config.toml
n_kv_head = 2
head_dim = 32
vocab_size = 2048
norm = "rmsnorm"
norm_place = "pre"
qk_norm = true
extras = ["local attention windows", "capped logits"]
init_std_qkv = 0.0592
init_std_up = 0.0847
optimizer = "muon_hyperball"
beta1 = 0.95
decay_fraction = 1.0
final_lr_fraction = 0.0
doc_mask = true
steps = 13953
Each number is 128 + 32 x the weight over its row's rms, rounded and kept within 0 to 255. Layers, rows and columns count from 0. The size above them is the row's rms in percent of the matrix's.

# layer 4 MLP up, 256x64, rms 0.0851, rows 123-175, columns 0-63
size [101  97  96 107  84 112 105  84 110 115 113  85 104  89 106  96  81  90  94  96 113 116  94 105 101  91  96 101 112 119 103 116 101 108  98  84  89  89 100 118 107  93  91  97  95 116  93  88  98  97 106  92 102]
[[110 100 130 152 141 100 148  85 157 165 135 126 127 135  94 167 110 113 157  98 131 105 131  79 139 110  66  69  79 147  97 198 137 164 102 146 126  35 118 135  96  60 161 135 113 151 149 156 108 111 115 155  95  88 133 103 188 108 160 148 133 162 169 156]
 [160  70 118  91 124 119 137 128 125 152 114 116 138 116 136 105 158  87 116 105 137 157 156 155 173 146  52 163 144 191 122 200 155 141  90 175 146 164 117 110  92 124  95 101  89  82 140 149 169 181  99 161 187 122 142 110 178 103  98 112 148 110  78  89]
 [109  94  93 128  86 144 105 128 166 102  82 111  83 121 145 182  87  53 132 178 129 161 166 166 140  99 201 140 127 113 136 143 149 163 136  96 154 119 131  78 120  94  99  92 154 100  86 138  72  94 134 123 169  93 130 106 101 140 124 173 126  68  76 143]
 [141 151 129  69 131  52 146 168  89  52 136 116 126 118 127  94 167 139 102  91  86 187 129 121 111  81  60  96 113 114  93 208 149 128  55  84  68 153 114 156 133 118 119 117 130  97 133 121 116 112 124 118 110 161 137 143 170 115 128 107 131 102 113 135]
 [109 178  43  73 181 123 152 151 102 103 124 123 214 116 114 162  99 162 144 149 116 143 172 135 173  61 168 116 142 183 155 100 139 164  84 148 110 119 111 146  91  96 131 108 168 148 107  97 112 144  66 127  90 128 135 145 158  95 146 129 123 147 111 135]
 [104 141 134  92 143  79 140  71 152 143 180 122 215 115 171 135 154 110  99 104  97 141 158 114 104 106 100 142 160 119 118 152 158 120 102 140 136 120 128 103  70 137 115  87 116 178 102 141 132 126 160 193 164 121 186 122 175 161 208 167 125 149  76 126]
 [ 96 116 141 134  83 166 119  98 120 159 166 113 204 149 168 132 134  80 162  95 185 118 152 134 159 117 153 137 110  97 117 179  93  74 129 105 117 109 157 118  78 121 138 101 113 196 123  46 116  72 111 107 141 131 150  69 103 182 126 109 123 108 161 141]
 [ 98  80 162 106 127  85 147 150 160 184 147 138  99  82 154 156 153 134 149  93 160 110 155 111 115 153  82 133 140 150  95 149 105 137 163 191 170 121 112 169 149 159 180 168 153 120  73  76 104 195 117 101 138 121  70 158 151 102  90 124  96  96  80 119]
 [114 129 139 145 112 122 138 123 102 160  77 136 115  91 124 142 103 101  77 142  91 149 168  97 161  79  63  95  91 118 103 105 131 144 108 125 164  89 128 167 130 102 205 109 201 110  94 190 152 137 146 167 106 104 112 111 171 110 103  85  75 125  65 141]
 [ 91  66 146 142 133  75 102  80 153 140 164 167 104 183 133 132 123 103 154 124 111 167  88  69 184 130  95 100 121 169  80 176 108  83 113 114 159 160 103  87 148  74 147  87 114 150 122 185 111 147 138 186 147 136  97 127 163 142 129 104 118  84  98 139]
 [ 77 141 114  59 116 119 160 188 108 165 116 197  85  97 143 173 135 110  91 109 143 107 205 129 157 142 123 108  74 159 140 189 163 165  92 113 134 101 123 116 138 104 101 122 123 179 166 178 195 140 149 138 145 118 109 124 148 121 151 155 132  91  95 124]
 [138 119 154  82 151  91 148 118 129 169 110  86 113 132  85 122 138 110 142 116 153 141 110 139 127 100 126  44 130 197 101  69 149 134 175  83  76 114 190 130 122 136  92 126  57 131 169 109  99 132 129  93  64 140 108 137  91  82 118 112 181  92 150 132]
 [137  64 108 159 133  97 135 133 171 159  72 159 142 117 130 131 159 155  98  86 121 127 152 148  93  63 141 148 115 124  82 137  87  67  59 149 164  92 123  50 112 170  78 170  76 151 149 163 120 122 122 133 175 172  99 122 147 131 164 125 139 124 141 117]
 [167 127 148  70 123 112 137 135  85 126 120 182  79 154 180 142 119 151 123  95 139 143 114 107 177 158 153 123  95 179 104 145 147 160 102 122 100 163 149 108 133 173  89 116  96 143  95 121  83 140 117 136 111 103  89 102 106  15  82 127 162  82 114  76]
 [123  88 148 142  97 104 148 177 148 124 172 142  95 134 183 125 134 117  79 148 117 119 120 102 195 139  70  82 105 159  99 136 145  76 120  89 202  79  87  83  92 138  90  94 174 106 124  94 120 108 153 117 160 156 132 102  74 169 106 119 146 108  84 141]
 [105 146 115 134  85 128 144 167 108 119  81 121 130 154 134 117 164  95 146 113 115 102 124  87 132 135 162 154 184 186 185 105  93 107 130 154 189  91 186 127 130  92 132 111 119 113 110 100 184  54 150 153 201 103  95  66 151 144 163 127 146 120  74 113]
 [120 176 129  74 130  74 141 113  64 123 168 151 139  79 157 124 153  50 144 131 117 112  82 139 135 151  98 101 173 135 123 183 149 167  96 101 166 149 171 122  84 107 128 107 162 138  96 170  99 156 149 185 116 135  95 133 144 118 147 187  61 134 112 141]
 [124 106 161 156  77 119 191 144 116 113 162 107 127 134 106 101  80 132 158 105 162 126 175  90 120  73 185  85  73 181  80  66 109  58  93 163 108 177 101 132 127 143 139 100 137 134 144 141 158 139 154 126 137 126 164 142 127  99 132 110  70 186 141 117]
 [149 121 153  94 123 107 109 164 144  94 107 155  98 152 126 147  94  88  37 174  93 138 183 121 112 155 121 139  98 133  98 118 144 155  84 114 131 123 156 132 155 138 167 182  85 113 135 109 125 105 142  66 150 110 102  76 129  51  70 164 150 122 193 143]
 [ 85 110 125 146 130 117 129 131 148 162 193 129 157 130 156 137 199 103 151  89 130 154 119 133 102 112 145  80 147 151  84 150 144 166 113 152 114 180 177 117  72 115  84 113 133 133  89  62  41 143  91  85 133 103  93 139 144  91  75  73 126 142 140 124]
 [ 64 170 135 157  97 100 178 191 137 104 147 193  91  77 172 131 148 104 135 106 135 136  93 139  99 127 118 118 114 101 142 156 138 181 137 166 198 120 116 115 153  99 120 157  89  95  50 122 158 137 139  80 165 129 181 136 126 112 149 156 122  75 155 134]
 [188 112 138 116 167 147 147 100 125 167 126 107 107 113 102 147  91 126 117 101 169 103 144 130 113  60 118  51 128 163 113 158 100 112 121 103 149 182 129 111  75  93 115 141 121 116 149 103  98  68 153 202 114 119 112  77  86 138 164  84 141 200 167 129]
 [139  90 133 134 153  87 110 113 175 142 126 162 110 153 109 164  85 132  72 142 135 164 195 131  65 142  72 155  74 140 162 116 112 133 107 140 158 153 156 170 127 142 116 114  48 131  79 137  94 102  79 120 152  79 109 134 154 175 121 127  82 103 176 166]
 [126  50 135 119 144 189 126 154 103 210 113 164 134 114 103 125 170 101 137 109 107 132 189 128 143 102  94 139 145 113 166 122 141 137  86 171 159 155 121 112 170 122 235 129 110 121 120  76 117 110 141 153 105 173 182 114 128 127 102 122  98 164 158 158]
 [ 95 119 198  87 137 150 106 166 118  93 119 126 132 109 102 149 121 108 184  97 127  92 140 126  89  90 101 147 127 195 146 157 177 134 137 158 136 202 120 104 138 136  40 114  86 143  90 133 134 151 149 119 151 135  94  86  94 170 123 123 145 215 138 130]
 [114 134 123 120 130 118 129 154  94 137 136 151  74 164 133 112  80  29  83 120  79 138 136 146 118 144 102 109 210 185  87 133 189 137 161 105 198 136 127 127 108 147 118  94  70 169 131 135  99 146 137 172 121 115  72 141 156 166 145 114 132 135 156 125]
 [115 152 200 102 171 120 114 134 176 149 127 155 113 140 150 154  66 151 178  71 163 143 107  77 158 162 125  94 104 134 116  78 110  92 140 156  91  63 111 107 189 123 140 112  84  64  81 139 111 149  95 138 159  98 171  86 116 120 163 134 135 114 135 146]
 [163  90 167 130  72 122  83 102 142 151  48 118 131  80 150  97 164 101 191 130 155 151  92 160 140 111 141  97 106 135 142 128 162 126  61 130 128 172 118  93 137  92 182  80 115 144 193 110 129 157 105 153 129 160 198 119  86 130 162 123 154 138 150 128]
 [161 189 198 121 140 155 183 146 105 110 163 137 145  86 141 155 123 121 129 140 140  91  66 120 151 129 132 130 103 128 127 134 159 159 115 133 110 166 162  28 160  72 101  94 100 112 164 165  67 153 105 146 148 173 119 151 124 119 189 133  95  92 135 113]
 [154 120 130  88 134  80 167 158  84  44  96 133 175  69  63 176  68 126 117 103 100  90 148 129  99  86 131  87 110 163  92  90 122 112 104 126 122  90 124 126 102 100 110 109 138 103  82 130 150 137 120 141 138  89 120 149 100 123 104 166  98  54 161 123]
 [134  84 148 115 174 116 144 125  73 172  86 144 118 141 160  81  72  54 117 134 153  86 106 154 138 117 115  35 129 164 120  81  87 180 154 127 162 139 104 155  97 145 130 122 165 117 183  85 120 136 157 110 124 189 100 145 118 132 152  82 139 120 108 112]
 [136  96 175 177  72 140 181 136 119 146 174 108  49 106 161 177  89 104 115  58 129 102 180  96 160 104  87 104 109 102 115 117 136 103 119 130  91  70 182 138 171 111 109 129 131 105 135 114 152 115 128 149 189 120 131 165 147 176 102 147 156  98 135 145]
 [130  87 204  87 177  49 130 116  71 144 137 136 177 146 136 130  86 171  90  96 162 153 102 104 143  46 102 109 107 112 118 129 104 137 108 157 107 159 129 120 125 116 132 104 184  95 151 153 142 139  99  65 122  67 131 162 103 170 134 118 105 143 103 119]
 [205 164 118  93 153 125 187  69  80  99 140 143 153 103 137 187 145  98  99 113 183 126 107 150 133 109 181  95 127  99 114 141 112 169 112  81  77 121 167 126 114 160  92 100  96  92 165 156 111 185 146 110 149 148  54 139 138 139 129 145 171 124 145 133]
 [107  89  85  87 103 145 139 146  63  98 112  74 121 101 104 127 121 128 118 161 122 119 180  87 211  77 187 125 111 205 169  99 117 118 104 180 122 150 111 117 144  73 103 124 140 123 143 151 180 150 142 134  79 137 128 136 143 133 196 132  95 125 127 109]
 [ 80 107  97  83 112 159 145 168 142 103 125 163  64 121 125  86  83 110 131 114 150 139 116 124 122 149 126  49 100 178 146 127 174 159  98 171 164 131 131 166 128  78 147  98 174 166 116  78 175  86 120 168  63 156 160 110 147 113 117  80 133  95 113 126]
 [ 55 121  83 181 108 127 155 115 169 114 109  81  91  77 105 125 118  98 108 133 204 114 140 134 163  46 145 143  91 126  41 122 137 111 137 136 127 131 122 146 148 141 173 127 135 133 153 151  98 130 155  90  95  98  97 124 122 149  85 115  89 139 199 114]
 [162 101 147  83 121 105  97 122 163 138 180 135 119 110 145 185 167 144 202 167 129 132 120 128 131  81  76 141 145 162  47 157 141 136 126 149 102  96 110 116 127 143 102 112 118 162 191  75  95 173 115 140 169 114 135 165 173 102 143 171 182 100  96 104]
 [114  97 118 125 134 136 159 159 104 120 180 129 146 170 123  69  90 104 115 101 153 143 149 118 133 130 139 138  71 119  92  43  99  62 102 128 188 120  78 113 183 133 109  80 128 146 148 149 121 175 135 134  95 164 183 152 118  95 148  45  99 130 121 135]
 [132 141 100 174 133 127 125 172 199 123  87 112  98 120  85 148 140 116 157 104  88 121 128 130 128 161 171 147 143 177 164 182  80  91 155  83 163 122 149 120 119  85 108 100 152 116  90  83 141 113 201 108 124 137 134 122 174 124 217 126 138  99  98  74]
 [139 127 179 149 144 133 122 111 162 112 105 167 143  77 130 163 103 178  98 106 147 131  87  67  96 166  97 102  87 157 134 133 144 119  57 157  84 154 147 117 161  92 139 109 113  93 182 145  92  94 123 156 184 114 142 101 141 105 143 184  48  89 147 148]
 [ 97 108 123 137 173  76 171 147 143 150 177 108 163 141  93 108 156  66 130  96 147 128  93 102  53 160 113 139 124 148 115 139  99  99 136 142 142 142 139  67 171 138 103 131 127 108 111 141 154  72 107  77 192  65 173 119 172 112 143 135 127 119  87  67]
 [167 138 140  90  94 121  86 111 110  80  93  99 108 100 118 119 155 120 135  95 160 130 110 121 107 131 105 105 104 103 157 139 146 186 190 160 103  78 173 103 129 125 118 111 138 108 169 132 122 105 181  94 115  74 173 127 171 233 145 134 171 105  67 120]
 [103 162 182 131  85  74 151 106  87 112 146 111 108  80 125 218 114  98 190 155 164 206  75  75 141 103  91 134 138 101  97 116 149 140 114 140 150 166 166 133 121 115 130 147 129 145 106 147  97 190 139 138 117  63  97 131 121 117 109 120  93 148 138 129]
 [137 154 167 116 139 150 178  94 102  74  95 120  96 190 150 152 118  84 110 141 122 121 131 109 110 119 131 174 184 168 118 139 162 133  85 168  91 156 154 141 125 183 160  87 111 111  86 196  51 154 137  63 119 114  99 161 132 155 129 134  80 131 137 160]
 [ 97 145 142  72 115 137 115 154 114 133 120 128 117 125 138 115 164 101 165 112  88 141 128  91  79 125 118  79 121 144 139 100 123 215 127  89 162 114 118  53 142  81 176 130 140 154 150 137  68 154 139 151  81 163 157  42 169 150 131 112 143  64 139 143]
 [111  95  50  97 164 145  94  85  95 156 123  95 118 122 124  96 137 116 127  98 143 111 131 181  83 191 105  93 104 161 160 198 171 141 127 121 132 194 101 109 139  86 126 123 153 119 196 110  92 156 198 161 150 102 128  80 119 155 155 123 129 135 141 136]
 [154 133 160 151 145 199 106 143  99  93 100 120  98 145 155 120 162 117 102 102 109 129 160 162  85 119 153 148 148  76 112  92 123  76 129 181 114 146 107 124  88  90 137 118  33 146 138 120 123  84 142 160 183  99 116 109 148 188 157 102 181 145 190 116]
 [140 161  76 131  90  80 137 125 170 129 142 148 123 114 160 152 141  72 125 144 133  98 111 171 141 116 105  75  90 116 148 148 124 144 129  71 115 165  67 141 112 100  85 106 138 147 193 122 153 192 141  87 146 141 148 170 170 186 136  68 106 103 121 196]
 [130  79 137 140 117  65  98 127 128 148 122 133  87 109 189 150 139 126 136  83 132 181 110 146  70 147 179 164 168  92 134 113 104 122  94 151 164 190  88  68 119  82  91 154  82 165 113  85 142 111 104 152 169 163 131 137 171 145 117  94  83 169 109 131]
 [102 137 144 138 142 144  98 169 102 138  87  68 194 126  68 110 111 123 147 129 166  91 161 109 183  70  75 182  96 146 130 170 144 153 123 113 102 143 141 142 114 129 183  84  86 134 127 109 114  96 149 116 155 145 132  74 156 157 102 114 182 135 148  54]
 [133 152 166  68  92 139 156  62 110  75 122 143  66  90 126 149 123 112 139 134 144  91 171 159 213 155 173 124 112 183 141 117 156 121  81 136 130 134 109 127  85 158 102 106 117 110  98 125  87 133 144 148 118 106 107 133 103  91 179 156  65 179 139 166]
 [118 162 155 130 136  92 157 141 141 133 140 142 133 122 176 155 179 119 184 103 142 111 106 115 140  55 119 115 130 138 129 182 186 118 156 135  78 147 105 142  94 142  53 138  79  99 108 184  84 157 116  70 187 154 113 152 129  89 179 169 135  89 158 133]]
# layer 4 MLP down (transposed), 256x64, rms 0.0848, rows 123-174, columns 0-63
size [100 107  97 100  84 112  98  84 102 112 107  85 110  90 103  85 103 108  92 100 107 112  94 101  97 112  96  90 105 121 108 106  98 109  96  84  95  85 109  91  99 100  89 101  89 103  97 116  89  96 114 106]
[[118 158  97 124 123 118 112 152  90 165 124 167 149 142 146 128 134  56 136 141 161 136  88  74 135 115  92 197 174  52 123 136  66  84  86 135  81 168 135 138 100 139 129  90 144 102  83  54 142 169 115 148 145 139 156 121 129 105 121 150  96 111  85  88]
 [ 95  92 118 184 158 106 136 149  26 152 144  88  84 119 179  70  83 148 133 109 157 151  93 137 105 115 184  84 168  54 113 143 114 180 139 144 144 131 112  93 154 132 137 120 176 128 133 133 104 116 141 192  99 148 133 111 124 130 155 118 179 143 132 140]
 [ 79 110 196 185 169 114 131 122  84 141 169 170 150 148  70 122 107 152 120 142 143 158 127  99 155 111  62 102 138  99  71  81 145 131  70 126  83 151  96 101 128 134 122 137  92 167  83 195 175 145 143 155 135 103 126 157 141 126 127 189 132 157 145 134]
 [ 91 124 115 119 147  98 153 165 103  82 169 125 120  96 205 163 129 110 157 129 162 118 134  68 135 155 135 131 101 159 161 120  76 115 114 176 147  80  96  92 146  97  59 128 142 180 195 129 116 141  76 102 132 132 103 150 134 158  42 143 127 160 130 128]
 [122 109 155 139  76 104  76 139  86  97  51 116 102 133 169 153 148  80 113 106 137 157  95 101 138 174  85  91 115  85 122 150 107  63 127 105 133 171 113 122 150 111 114 141 110  97 153 193 150 176 198  90 173 140 100 132 156 136 140 168  83 152 137 148]
 [ 59 136 131 178 113 173 147 156 107 115 172 126 114 114  90 106 144  86 154 158 133 119 138  77 117 157 150 133  93 109 186  98 100 138 132 136 194 125  73 154 167 189 130 102  91 125 132 147  89 127 187 123 101 164 159 143  73 100  88 158 141 186 114 165]
 [161  99 112 125 189 160 186 109 150 117 187 108 100 130  49 146  84 127 102  98 140 208  69  88 143 140 173 115 118 154 138  81 146 120 129 172 140 175 150 141  99 122 122 173 100  96 148 190 135 133 136 135 143 117 121 185 117 120 165 129  91 135 103 103]
 [146 114 126 129 177 129 110 180 155  42 107 163 153 164 146 172 128 134  60 182 111 155 109 107 134 101 104 158  82 120 149  93 184 104 115 129  56 124 143 126 116 118 126 154 104 103 113 139 126 119  88 113 165 146 175 159 105 139 110 113 180 108 171 202]
 [172  75 156 119 130 107  99 133 167 115 116 135 145 109 161  76  87 111 124 110 120 158  97 126 145 189 171 163 120  65  43 151 122 162 170 101 152 172  79 125 118  81 149 101 123 100 101 128  97 104 123 150 162 167 136 126 154  85  85 166 106 149 188 150]
 [159 180 154 121 118 130 117 200 116  86  69 152  84 154 110 121 109 123 116 153 129  89 106 127  90 167 176 184 100  95 185 115 151 146  75 135 140 144  95 117 102 167 138 109 127 130 114  71 106 123  86 123 187 118 152 145 162 100  59 118 164 135 131 188]
 [103 136 181 127 177 157 102  85 117 123 149 106 193 107 162 122 117 126 105  98 137 143  88 139  79  78 150 111 170 133 152 106 128 106 144 112 119 118 141 127  98 193 145 166  96  62 145 186 123 151 173 111 169 123 155 181 140  89  90  63 149 128 159  72]
 [ 76 163 141 130  75 138 108 162 146 107 132 137 155 144 133 150 171 135 130 139 114 150 119 116 111 138 140 138 107  50 156 176 141 129  92 157 165 176 118 103 133 107 196 147 176 109  79 112 132 105  86 191 169 134 174  75 165 176 192 154  92 154 131 149]
 [152 113 143 146 112 122 106 108 153 147 104 180 141 160  96 129 148  73  95  92 181 193 137 170  94 134 182  94 154  97 122  70 174 126  97 128 147 116 119  80  94 155 167 130 121  96 101  97 179 107 141 194 155  56 171 148 131 121 139 139  87 108  97 118]
 [ 56 146 142 112  84 153 152 112 169  90 100 137 118 119 139 131 126 119 138 193  89  62 159 198  97  90 125 134 141  95 123 138 168  82 141  49 112 118 140 137 141 176 132 143 188 145  85 104 166 139 105 149 140 110 119 129 120 175 135  89 122 121 196 104]
 [107 115 160 108  81 145  99  99 163  99 114 113 122 146 140 170 139 209 142 135 124  94 111 184  73  90  99 129 106 141 150 144 101 130 103 145  55 144 164 118 100 168  87 205 118 109 113  76 148 170  85  94 122  86 106 163 173 127 176 130 114 127  92 130]
 [135  91 139 146 140 127 118 100 123 125 155 115 127 143 141 166  96 150  94 175 153 114 158 182 106 175 106  97 127 155  51 121 128 152 124 123  51 123 158 139 157 148 119 150  98 140 126 191  62 129  16 106  66 123 121 144 107 148 112 127 131 164 162 132]
 [152 152 168 136 146 183 114 107 112 100  94 108 150  84 153  84  79 148 122 178 152 109 142 112 113  91 172 137 170 134 170  37 159 115 160 126 130 140 123 107 165 145 122 176 124  94 168 112 137  88 105 168 163 134 117  54  95 132 144  81 179 168 151 111]
 [245  96 146 106 117 127  87 151 110 145 119 135 104 134 146 127 130  96 112 157 121 167 110  79 163  96 154  79 172 139 165 108 124  79 133  74 129 147  87 116  91 140 119 160 180 146  99 161 112 141  77 128 121  94 145 108 202  99 135 149 157 167 110 160]
 [151 160 128  97 136 136  95  78 183 139 159  75 168 133  84  66 128 142 123 113 123 135  86 152 118  97  99 171 108 203 168 157 139 115 130 102 128 163 126 148 182 160 185 103  85  65  92  85 111  94 129 151 138 134 122 137 133 160  98 167 165 108  97  86]
 [130 122 144 139 175 129 143 153 142  45  75 136 141  86 120 151  83 149 114 127  98  97 109 133  93  95  82 197  89 129 154  94 111  59 123  64 114  81  99 133 152 161 115 133 148 169 137 146 145 181 152 167 132 102 164 152 119 121 163  75 151 134 142  76]
 [ 63  94 113 132  96 127  61 114 155 103 107 119 173 146 159 161 101 112 112 111 124 176 149 101 194 145 112 118 158  97  96 116 151 125 191 100 104 169 103  60 125 150 147 130 122 148 103  98 153 130 204 171 164 157 124  70 101  79 118 100 103 103 140 134]
 [126 124 134 106 221  72 158 125 139 118  89 187 131  92 147 155 116  99 111 121 104 156 100  87 125 135  88 163 185 111 151 117 154 184 100 195  63 133 129 102 149 123 153 152 138 107 132 156 164 149 105  79 161 156 151 190 163 112 123 116  99  94 106 150]
 [154 108 141 168 117 189 117 116 123 149 131 111 159 130 155  72 105 138 154 111 202 143 116 202 153 124 175  84 136 124  93 159 127 124 132 118 103 154 151  98 130 174 153  82 108  49 173 163 153 154 122 183  86 168  96  83 116 114 141 138 140 188 131 147]
 [122 185 144 173  54 121  98  98 165 143 160 203 101 106 119 124 135 109 105 127 129  74 152  74 150 101 182 125 190 156  55 107 121 150 109 141 117 150 102 127 101 112  98 138 179 202 117 119 147 123 133 118 178 132 114 128 159 137 103 136 115 127  72 109]
 [120 123  98 128 136  89 113 103 133 171  85  88 114 111  85 154 138 125 135 181  95 129 183 134 160 186 157  92 127 182  74 117 181 115 163 146 135 100 126  50 176 100 138 141 110  53  94 171 136 169 139  99 141 119 166 113  96 118  95 140 119 145  77 145]
 [136  52 101 111 138 151 163 133 107 113 133 100 205 165 149 100 149 126 168 127 165 119 144 143 125 162  68 120 111 115 109 149 121 177 151 148 141 106 137 194  85 172 158  99  96 126 161 165 187 134 148 150 103 127 139  97 198  97 169 115  74 114 173 109]
 [139 146  90 110 117  98 119 105 189 159 121 122 148 136 133  40 173 163 121 141 124 110  76 151  29 129 137 122 109  86 106 117 130 138 187 105 155 198 144 173 159 110 100 156 123 150 106  94 120 153  76 150 166 175 136 171 126 130 132 152 125 126 135  84]
 [100 136  78  93 172 108 169 111  74 129 194 164 120  95 105 147 123 104  79  76 125 152 132 166 117 156 161 125 188 197 145 108  83 185 122 171 136 136 104 164 132 175 106 161 138 125 163 122  84 140 143 152 143 145  86 165 148 117 103 127 135 140  59 112]
 [ 95 142 104 131 129 176 176 141 100 127 164 184 122  92 165 103 110 119 122  77 123  95 149 118 105 104  94  96  85 117 127 143  58 157  97 126 161 133  95 210 173 124 126 158 119  91 142 122 154  64  72 181 120 134 144 127 128 105 174 163 145 187 110 154]
 [142 152 118 148 155 145 112 137  79 145 159 119  30 104 135 119 161 121 127 110 197 134 120 132 198 135 151 116 176 122 156  92  97 112 167 168 154 105 118 121 158 134 117 147 151 125 162 148 128 107 174 119 127 209 107  73 192 188  94 132 102 132  98 148]
 [134 168  52 143 215 129 122 118 183 113 192 118 143 158 107 130  91 144 141 144 122 171 146 143 134 127 186 117 140 146 193 166 207 128 147 106 163 148 136 121 119 131 130 139  77 114 143 152 115  76 147 176  95 110 125  74  82 162 129 121 162 129 119 137]
 [ 63 181 167 142 166 117  93 122 140 146 185 133 166 118 142  74 104 141 112 112 119  90 151  81 167 142 135 182 191  67  79 126 101 108 205 139 196 123 136 130 134 143 103 116 111 100 163 178 124 124 169 112 125 153 131 124 180  94 135 117 123 124 103 143]
 [112 132  78 109 184 167 142 169 145 161  79 206 138 172 110 129 128 131 160 155  63 149 123 138  62 144  99  64 112 144 146 156 120 109 136  87 134 127  83 167 109 126 196 118 115  73 128  99 177 109 166 147 144  90 150 150 132 169 136 119 148 104  98 145]
 [111 201 128 133 173 142 146 104 152  94 163 114 138 122 162 155  88 145 158 145 130 106 114 116 107 113 102  83 140 119 214 133 164 138 122 116 125  70 119 123 222 157 110 170 124  75 118 105 131  92 175 187 140  79 147 135  77 110 135  97 136  90  97 136]
 [145  46 134 148 117  75 103 108  93 158 203 163 193  83 105 148 143 168 119 112 195 151 134  95 116 136 124 113 108 152 107  81 210 145 102  95 145 137 114 118  86 139 131 114 165 180 107 129 127 117 101  99 168 129  96 108 103 151 121 123 160 133 179 126]
 [102 186 137 144 104 103  99  81 154 139 124 137 147 185 148 207 173 146 146 132 128 114 164  93 140 101 128 139 123 145 112 111  80  75  90  70  74 191 137 105  80 185  81 132 103 129 135 203 110 154 147 112 162 104 109 144 109 169 148 124 117 147 133 133]
 [145 143 127  95  84 161 130  98 138  57 113  88  79  86  70 113 128 119 109 151 126 142 163 155 169 111 190 167 123 141  96 170 102  79 109  89 104 124 126 190 114 174 103  89  76  97 142 170  77 115 164 117 155 104  82 124 153 138 128 147 131 130  93  84]
 [141  76 107 100 121 118 142 155  96 122  87  96 104 139 144  92 108 102  71  99 101 104 113  89 130 108 144 119  87 108 160  74 182 171 176 142 132 112 156 130 125 105 127  93 133  96  75 141 186 147 155  93 141 179  79 133 104 157 102  57  76 140 178  82]
 [185 103 153 105 101 112  59 145  96  48 159 155 155  76 113 106  98 134 188 157 140 161  97 139 125 136 132 162 147  83 128 124 191 113  93 132 114 133  78 116 103 155 158 109 131 128 104 150 134  95 113 147 182  76  85 153  80  94 116 159 147 115 178 149]
 [172 117 129 190  87 116 119 143 115 144  99  88 124 156 128 156 121 156 188  99 107 114  96  99 105 119 172 170 207 165 121 136 113 157 138 101 129  93 190 131  98 119 103 124 117 142 149 102 208 122 192 144  97 101 108  90 153 113 159 102 126 144 118  49]
 [ 87 132  32 123  92  90 126 114 112 137 139  71 126 114 141 134 121  72 180 106 180 156 141 101 164  83 114 144 134 146 122 135 158 122 148 139 128 179 117  98  80 116  80 119 141 157 131 130 139 194 158 137 131 165  80 134 135 109 114 141  90 116  83 218]
 [120 125 136 201 122 171 113 167 146  95 109 110  81  92 135 117 127 175 118 179  87 168 145 181 139  99 139 125 173 112  78 129 146 115  87 174  73  88 108 146 142 152 179  74 145 149 149 122 115 141 200 183  92  61 125 122 137 128 148 153 127 155 127 133]
 [102 104  61 102 150 119 165 171  54 161 102 203 135 152 115 134 156 136 126 124 106 155 147  73 139 110 122 170 109  99  99 116 134 117  86 110 161 113  82 142 123 147 195 165  96 129 128 145  98 107  93 202  93 141 136 132  94 156 138 134  91 167  76  93]
 [162  79 154 137 146 130 119 174 126 132 121 138 183 144  80 120 156  93 100 121 127 111 117 149 157  82 180 129  98 112 154 151  85 105 106 142 157 145 159 173 140 180 123  94 128  41 161 108 134  91 131 177 154 193 153 108  51 125 138 129 170 145  75 146]
 [129 170  88 128  82 108  99 132 152 124 147 114 175  77 135 111 118 139 189 135 130 118 156 115 124 123 148 155 131 132 163  96 122 138 185 141 176 131 133 136 122 192 146 105 135 124 163  60 103  79 203 207  89  97  75  90 101 124 127  91 158 122 111  82]
 [164 139 134  87 137 166 172 172 127 150 157  90 109 109 155 147 129 158  64 158 124 102 101 182  94 108  90 100 122 130 155 165 112  56 144 129 157 152 157 169 132 155 130 167 125 165 143 115  88  53  71 140 137  87 120 149  79  78 162 177 157 135 116 108]
 [130 179 169 111 141  97  94 131 133 125 134 105 106  93 142 115 128 169 140 163 106 107 105 142 112  79  92 165 185 181  99 105 120 130 141 168 106  69 118 129 142 147  95 111 144 200 124 141 167 147 110  62 119 132  52 159 158 188 137  96 112 119 170  67]
 [154 131 163 146  86  48 124 134 106 149 155 131  47 159 108 129 101 144 135 115 142 130  26  94 110 129  65 129 139 105 126  95 107 140 169 118 158 129 147 142 186 105  57  88 140 158 124 124 129 182 177 139 135 119 156 111 131  95 129 131  87 116 106 160]
 [138 108 167 111 142 152  51 112 118 166  99 153 140 153 126  95  96  90 124  91  85 103 174  91 194 151 148 154 178 181 165  85  89  70 141 172 145 116 110 125 119 108  91 139 120 105 197 148 116  98 141  96 103 125  97 202 146 131  97 131 138 107 124 149]
 [146 170 182 144 121 118 168 136 193 123 167 122 151 108 174  86 116 180 109 146 104  79 132 153 126 128 159  66 149  35  92 135 159 155 122 126 169  93 184 123 168 132 103 135 177 125  93 104 172 112 149 128 141 132 137  85  72 123 144 141 145 131 168 158]
 [124 182 118  93 131 137 110 144 135 154 102  49 115 100 105 103  91 143 101  98 115 149 159 158 136  63 120 103 111 187 129 126 150 148 111 240 133 114 105  98 171 147 127  72 139  96 125 128 114 163 119 136 102 143 115 119  81  98 190 145 127 173  93  94]
 [120 143 148 131 175 127 113 128 117 128 156 130 123 173 169 102  61 127 102  99 139 132  88  98 122 177 135 173 151  85  92 107 119 193 121 105  92 151  92 129 146 127 173 138 112 131 122 111 137 105 101 145  70  73 166  43 170  71 122 154 161 128  71  83]]